Weights of a small transformer language model: MLP 704 SwiGLU, 13273 steps.
Each number is 500 + 25 x the weight over the matrix's rms, rounded and kept within 0 to 999. Layers, rows and columns count from 0. Numbers have three digits each.

# layer 6 MLP down (transposed), 704x256, rms 0.0613, rows 599-632, columns 0-63
534505455500485473518488475519492497491498466510500542505469483525478499505512561494488492467539483462500479526501490498483484522485522503459470500493500489522515518491512461523482554460520446
469517526491506513517552501484494486506501522475525509525515495469501475520498547458519521562465464479496486510460521482499552516537482518458500503487489502503488517495497486491487538478501509
506489524519484532494507495515482503513526523500494509489501488498503497478505500466525448519520548507500519472461514553525494469484552501479538515488515519514495502531471546505529505478518496
501489518523473516499486509498503482531513505445495481504488474482477530493513480529520482471485467496545533535498489489495504526505489517497508466480532438517501502512525476517524490490499502
523491521524490508485499491520511505531486517505509525478451502528508466538505461498481487505522498505476457507538497531524474484494528518493501490511492512518484501547497500496486460515505483
476486481500503460471474477482498528505487478517499520524486512492483546512533529488473550512509507461467516538471531503531502494491525517498472530482499512477524482467517511467511498476452471
491466503521479478484522503500491524515442482457509498497495492454495489529470519533509479476493453515468491518483503505512490507536515471517482528532516494516513500527513502512502499493486559
488485518494531556508512487502515492516475502493483471526504469469488494523443484485506443516552558508548441501523556511460493502507541496458501480487461483469434508509458495506519515485496509
537531510484475485487472530447508511483514482518494523510493511493517486519511488483470493516461505499488540521485442507484505461443534485510506554520495485476517528491531468502484461539472496
493479490511501501522504454534511458511533511482517480528484431522501485520542491473477530535448485533476528479532494493479516469527458472484543495563476525492490483552462485491470514462518562
498498508513534488497504521526553487489499497456478507512485499533468513531489474492479453437473473467522478469527507523496506507513495540510514488515469480530473506527481537511503504502504520
496489512539477471479489492510509510500480488470487507494561533546475451502531477493464415486509480452516516513450511482491498524552511506470507491491470497499505515490484543481482524488507489
521491481495532485462467506481516511540491454463486494493511530555490464464542469450495550512497463532512504512492511499481531501526488491512506517451499494531533556516465548517496498488477466
498491466517470461492552483533481506517448540484512508490464490443472509536507536511427509456505476491523485516482512519537497497505481528506504494451504476477511523469483514521536504487512498
489522517499479504459521512512468523491491499474498512493457515529469503495519533515472417476463466553479492523494497547518529515531517515547520487488499498505508524474478550487543509477504517
532515535514508526497494528513511491541455509525484496484497484501493505480508479496509415490517483485490483538526520512500485507485498464491507498501533457490505521476541495444441481515514478
500480526447480496472540486554491531447541476498482512499440556462501514509496500513499539497491526488493482506507488541479474501504516500482523470527505486487540527480488487503508492458537489
521513501547509493471488483559535457490465460497497510511536477478513530528480510540476518483540488479460502558522510508459482484482554530538497470523498493462515495477516530474528513509495514
467499442490513511558508496474491506479456478477488541494556488469475439487502470469468506523484481450503481491511482531479531553507540500510510492503508484554511506524472530499491503532505502
486504480534500503499486522528516513514483479510496470526459506488489511447493591493459468528481460484493496494512500515510510482488450480462525497494510475502481486492499506529509485505491469
431493490513453522504514500487490525488511504515519504506537493523498472493481532480547497497510469492523517495482520493456514478496480469507496528518453482471475495468453493523489503542501522
484545532527536460531480541528499482472494503544453514491498500477508484495504453494505510490467487484450558553540482472540465494504509491505516532483519492524542512563529512490495482506478507
528499525478510471504516495517508518482510480490486465479475518503496502478488501520431495494462483513508491469544537490547534486501498528498494510523469513516484506523510461467498498525486515
476526486478478483465528519487449530503490508489491471482479485458537485467496488509567542518511502493476537532486516534525497464481487460492475515527498512517511516475469476489531507507495522
472484521475498516484471481449495513464493522562541519472492501447529485469469522507542464488475523490524531504469490503498476480477490435531507558495483507505453516533478466492490479528483493
514502527493517485470493493520490491503491469478505467482478471504484564506500479501520521493534488484516492500512538499497439494503452524476503456416457495507476510532509494458488542496556479
507467488460457500527489504503498506527513517497510534502477523509482541501522510523487521517492473519485483508479487453496517517506498462488511510530504494497513461499514444441480503503511495
484499457491487489476474499454487465458430483462519488454488454503515494508519498490495486544546448462521510475535552486502451547468481509463532520478497515519474539553448491446489477500489521
476542562482530508484491477468534523513498492506501507461484524491584468466503531461493532531509535501497511466485514528489465491484478445495520467515489500483533478465528495499537484471534520
435498487521534528521514457491494484527515474510492520511528545530464492483483531525492489494521518489530529446535488485492471511491506495526537513496492551502488496535490510469481543486510480
475517512503455467482510493487519534551524525499519511504477466543507483490516515516474523544519525528517484506481503459545488485477481472482521525529508505456498489481470473493509510486507488
483505508509469492486533507489525522520487504535560531489504495519507529476493525496497514530497472456450512469500490514515442464484501487488474522525466569485473506495475495472474500522528513
463513489455563541443480518514509473499523495512477519543525498502491510510487506486537473490461492508502490495513501496488442517473514502497511466495474516516463498511468549498499491509465498
508508491507477539454538498516511522507492467453514516523502515484477521490469535550519425521503509470493451536506533544543523513521515480540474506536502496464496503513532522489539558510515513
# layer 6 MLP gate, 704x256, rms 0.0678, rows 600-632, columns 0-63
497518537486499477480538487522470477521525549498508519497490510432471514511511536478494518558471488469471511485572539510464518472486471484508535536512512503497516516497489519487482526500531524
511533492501519457535496472538519528509501470537517521461528483543507519508469499470467528472501487485522474541537556496484486518543490505503464510464489503526493489496495495493508486504516480
525478521517511533497504482488506530502491516533532480510510474515513534463499488474511497489513529485526487496514505507511484526527555522503476489507560521535499534518525483486456550504489493
537508483506533540512466506479513500478476570537535510518497514481483506504526489528484504504515506497482515486535491498482487524504489487469455528491483509474524449502523514529479515529501464
505531473504523528465519480546508472514449455499511531460516513531515520500508499515524506507517492501498505505484544511489498480504497543506492471483498473500530506506518561469521505487528492
510506485498512495523528515490490501478546552515536537472498520488439505494502534494501526524475475502509487532529477496514490549545500509467525546492526526508503475470455536492504490480520505
497514491473533466521466487544496500484536510471545530501498491506497533485491485545450525500510500464466488504495513488504499470505499519511491503489523532540489475435477498475488486496491512
483524487468510522492455513474538480486495489490491543517495551473508520504508571500497504490526514487487527476537519489491493450467489475534509456515517520494479476473490528456504479495481482
421468519530476516528498522454466501496519473504496525507473515499481471552452497478530528515527517468497528536501501498506495459492487507473515549500490488505512504507521514433503497530517502
522534556493497494539492502503505495526515479474496499517456533510468514471488534463468513494500519521481523508513487448428512458491496521530530486536517491471531511457507504515493521501484512
512494501499516499530448488501532456504476472490422514507472453532510519497480452482447528546478494481509491491531487451480526484504486521536524511457490473468489499479524515478534476479506498
526508447508519495546466488504536488443484507510492475501510523531490499532535504467474514509521463524516505505478486504480499505516504523472459516483485503538531479494493530448530510487491504
434451473500510508467548474490445518513498531503500517490492504536469540516502476470537524480473511486488467503501452486495493555506499536533496463498565496479509507486471504512545534522487483
510497544462457546517494496471459537488500559539507552467512514518499549547483499534545526536522501523490506490476467475546500564457526497493568498495578432486448488507522530523514502469490541
564522495512469453512524443509480467509498501495507519527513484514477508501522461500499518521512523463500516536513496477469488522551498500506473507506511495478500533509498489517469502521516492
507465496500541491497543493491468482492483514482539481539540481500486517516527475471466514509520495501510506508498527457456479491506507496481525511495513508492454504502481501497484499530485512
468530496506515514497523456532526474495525498497488538518496429489526537469486500517483509468526497500515493559524492491492485452506530533500486499519509472479516531468490517547462517472505523
467509493518494502490508472512496519529507521515468515502459478505498464457505447514482523484487521511510534486508446535494479506506538478458518528570502518506531546474498502476529478504448513
480486506482514509521494486484487481506486470502507512518500469501499490504462460510507502515532522511476497540466500508466458523515507481497517492499473515483482515518503504523555545509500530
522488520486483497525492525524496495542458516476498499483530447474527513453486472511490482484486502503496505532497488523478494545501464512460536547514476506525470508496430527505482510478479498
483513533486511534561487487449499453512499441466477493492525478519479476495507491517483505473495512479462479500498515523458507522502499506536503453493533543473477455453506505503527545511506503
490526506537514493497448508508529528502481488480479447522519438493560451504481494505484534495469487535522484500496517513497486498519493522486527486524516545517486516495457466515516514485486543
495534503520461465447524509517485516520503459508528495422449513534498471543506466495495513516507503500511468548507549529537503509529533497475457478534450500492494532493507476499543541485521485
447477456497490548520564528486498486512518498513462508510498490510514492446479542448473490517524491485533447503524524545504504495508469537508516491524552480479533489463518521498508489499510528
533448487537527458500537471511495497485488530452523545529490529475492584478501512525506495523554507491513497502480489488477483494472494509459514497475483503510490496486472533517459508490490522
552532534515478535507490506487452486540532471502519505450500522539522494545471513491483497560517522483516487484491535493506488480472482518552497487473512497470514492521507560518495480477519506
496463535522479452468476540446519523478504536488515480495504510509465555511511497525512512519489475482476519466546515496515502502507510531500523493533485465487497562519497512493486519510553506
516489450497543480488479463499511511522474551545547471516468498521509542507502485506515532500516528507495477464496502480505478504503476509531513507536517486490502522476481550476526533458470498
491498541486446526450552511499515494491526491465511463541480511526505505450486519493419483494499521523482486546471516524481529480507515500491505472508496473460515525453505506520498500512520494
507519538502489492487517482456504507546473507489520482495488482544510479490515488483483507483495490510501455475532465526504478510506491482498495505500525492447516524469500493497491496468472514
481494488517534517532550498475513516497478493506506510454480500493529476481438494539476528542508513474528516510488493517482439526509442535471485482484457523493480477497490480528526483469546501
508457545512493502474489481464529518517541538501538568513472497528512434498515517482476518520532500459522497527466458462470503513470514511514543535505501508506486544476501467477492533492489472
516485479440479505472471510437543475519477476457467497464518479509460506487538479518501507470502489501479472473510483491511491504495527491480514499473469490516530514525489540533486507477511508
# layer 6 MLP up, 704x256, rms 0.0635, rows 600-632, columns 0-63
522482532475491474491471492485522534528482473526534528532461535528433503480509459543504507484523505510519546507481481509468482465474507516514503474484457489497484488507475464537528501505521468
496500518553500538473472495500494501485485487525514503518453531419542501469499497551496486518548534451483497536462502528525500489489515485511489484533543507467489482488517503537474505560516503
541506504500534520531484507500479513505502503547478514494530531529496479523512489493524498523499526470503480501482496482502493501497470500492481476479499503499501474499492508513460497460473499
500505487510480516486508516485491554507560495484503506529505515476465511508453477475538483491493495470545482470513511516525492498552520490487524508484492513461518496509502485449459511526479496
490504505487509489538484515461520525495492499533547466541485480468521472543477445476528493515476532528495492507510451477529519501501521452497504540520542526453484475475503507482511497509438531
518525541525488531494487530459481458482488479475502497520504512470543521460495480456498500461499534490504533504495506496511505485529511503529484451488491518491520530489505475502455505509478518
489527476501482496510515576447520523498530555478490497556455533489497515538468496481476487517459496477509462519513507473465499508492544534488502508532480479459460516493482486501480496499509503
514498510488508520549484463495495532507473455495545460512475488502514482489510455502492525501494477521498512476485520495492463510514538492518497480489529487495505517480470528504540470456510471
495492488513510499536559494568489465521489530488450538520482503530493505526543472528477496502468525520456522464458511515501491515511476464503488475507524496506525448481536479476510458488536509
538489533485503497510541497507522512486547521465465508519477506514490455517489477471518514526509521502491531471520520506443490513466514523542534514462512486495505487473481512436541523453438566
495509530499446533540469506490493477480497482488440501512544517508481489504539468471467489505475465468505470490476522447484510440506518531510500538498520452472506471465471553526490497493467461
492474546484475483469528479527498459531520497472501507480502493512527529498499443513505508489536471478511514504544463535458478457484543537486494465498490487452495479489523462510494536520518479
518478477479473533494509514507468489473483481521531509523581479526545488538445493497534501515556537481514487470502550488514537527465524524504473522485512500499491483500508501504497476543488483
548484529481496542522522543494516500500499504503485511465477471517463519499471479498542496527468572492479477503539492471518531581475479523547523473487522486509462499487454510484561498473505515
471506510502464481537486462494519503527443495514460504489506523506467506493485536485487537509531520485534523453488490475488539467451497456493485562506493516433526486521513488507455475501489507
515465535500493545482509518515516507481512523502517504476516475519559530495467496494458496492527448527490491520498526495534543523476518513483522469531517496480499512512496478475485524529499533
505472484489478466525517486512488479562487495523492527479513483521510450502482473483530527532504444506514479513473540500420511546490481487483533511539533470495482512529531526486485528520480492
492510489493493501540482490521524497499484503524517469482507496478542478510505529503457502489548523480452498482520468470487509454492432548491494495445525512521477537472498504534504503513535477
508519535509504511495507509495508531507514503514476478522497526504469468505500486496558484446495514494471503505486479486567465469498510465532492518488481490493502482508536508482519496514491523
510490530509513492471507464513486417498479541504485497512530525473473511537505489472515519502498483563495477458471492452551523473563496540504485490537527477485541451530546501551519501481519500
496524482505491504502524524510449494467487530494528496518446475486496565501497485513473505541455462556500492514513467489493520491500535476484510481514507496502507517516461490467548488488523464
471525464485472469492468500483498493506477483508502513464513485495514493487487503535501515467522486464513490503460533536557498475492480468455535483486506504514514474508501530456486445496509519
530490516522501486503507465481530463478521500471510511522513456514501494508528501529505521508492483493499533502505490492498515488534514470518456490503484537502501579513493472478550515519452512
557509539514518492483503509492478481507493514491520507470471488509477499480540506534517487493489464541520493519545498534507501523542548505474477500481550515521485507523517563490502554493498447
497496510485505492525507520492553496515519480516471517518552505463510469475483501493490479482457469499489500484511510486463526502510515491501489496556503500508527480446514491511503484548478488
442491496483519530452461467514518484478475474522492500511460511489495512459509480484506504512492468538486502468538459490487488515491520520495508491523455497523475498494474518487530468451510568
474530444494491540479533448524528531510483491482500513492509453538534531490497437477515508506547488492499503546493502506498449480511511506486492481480493476534488490476491493504478494483446521
516525486477499520513484463439492494512472509490506485500494521490518496509529493503441505484510506510491482509497502491508485471503466472512491486540499503479530503469499498494526501465493538
543533445459505494535527488514560447505473519531501476502494477467501443471489504530508521509498464518468493467563472489524509490503488500513488517517504445492459489527510481503537544504522467
482499471467517508500491474504509496535526498562505522475538511489496456479507526510520535492503518520510534444430521470539546492447456512491550472521511519520487445502497519505494514484546530
423495474505533536487498446503516518494510497486506426492470444480466500480537479540495493497471517508474556472510477509510495498530468495500484502530481482507536483492534495486522471510519489
476482463529521508514492502465496473484480531518486524513504493486517515477501501470496494538574488495472499540480495456511497508473457520508492510534523487507499514466492491468542524478519471
488481470517482495518504511517565551479488515511505475500520469490522517499488550523472478517526529510481498502484507544534504500484492476497498457506465513478494546521526511510501502485490497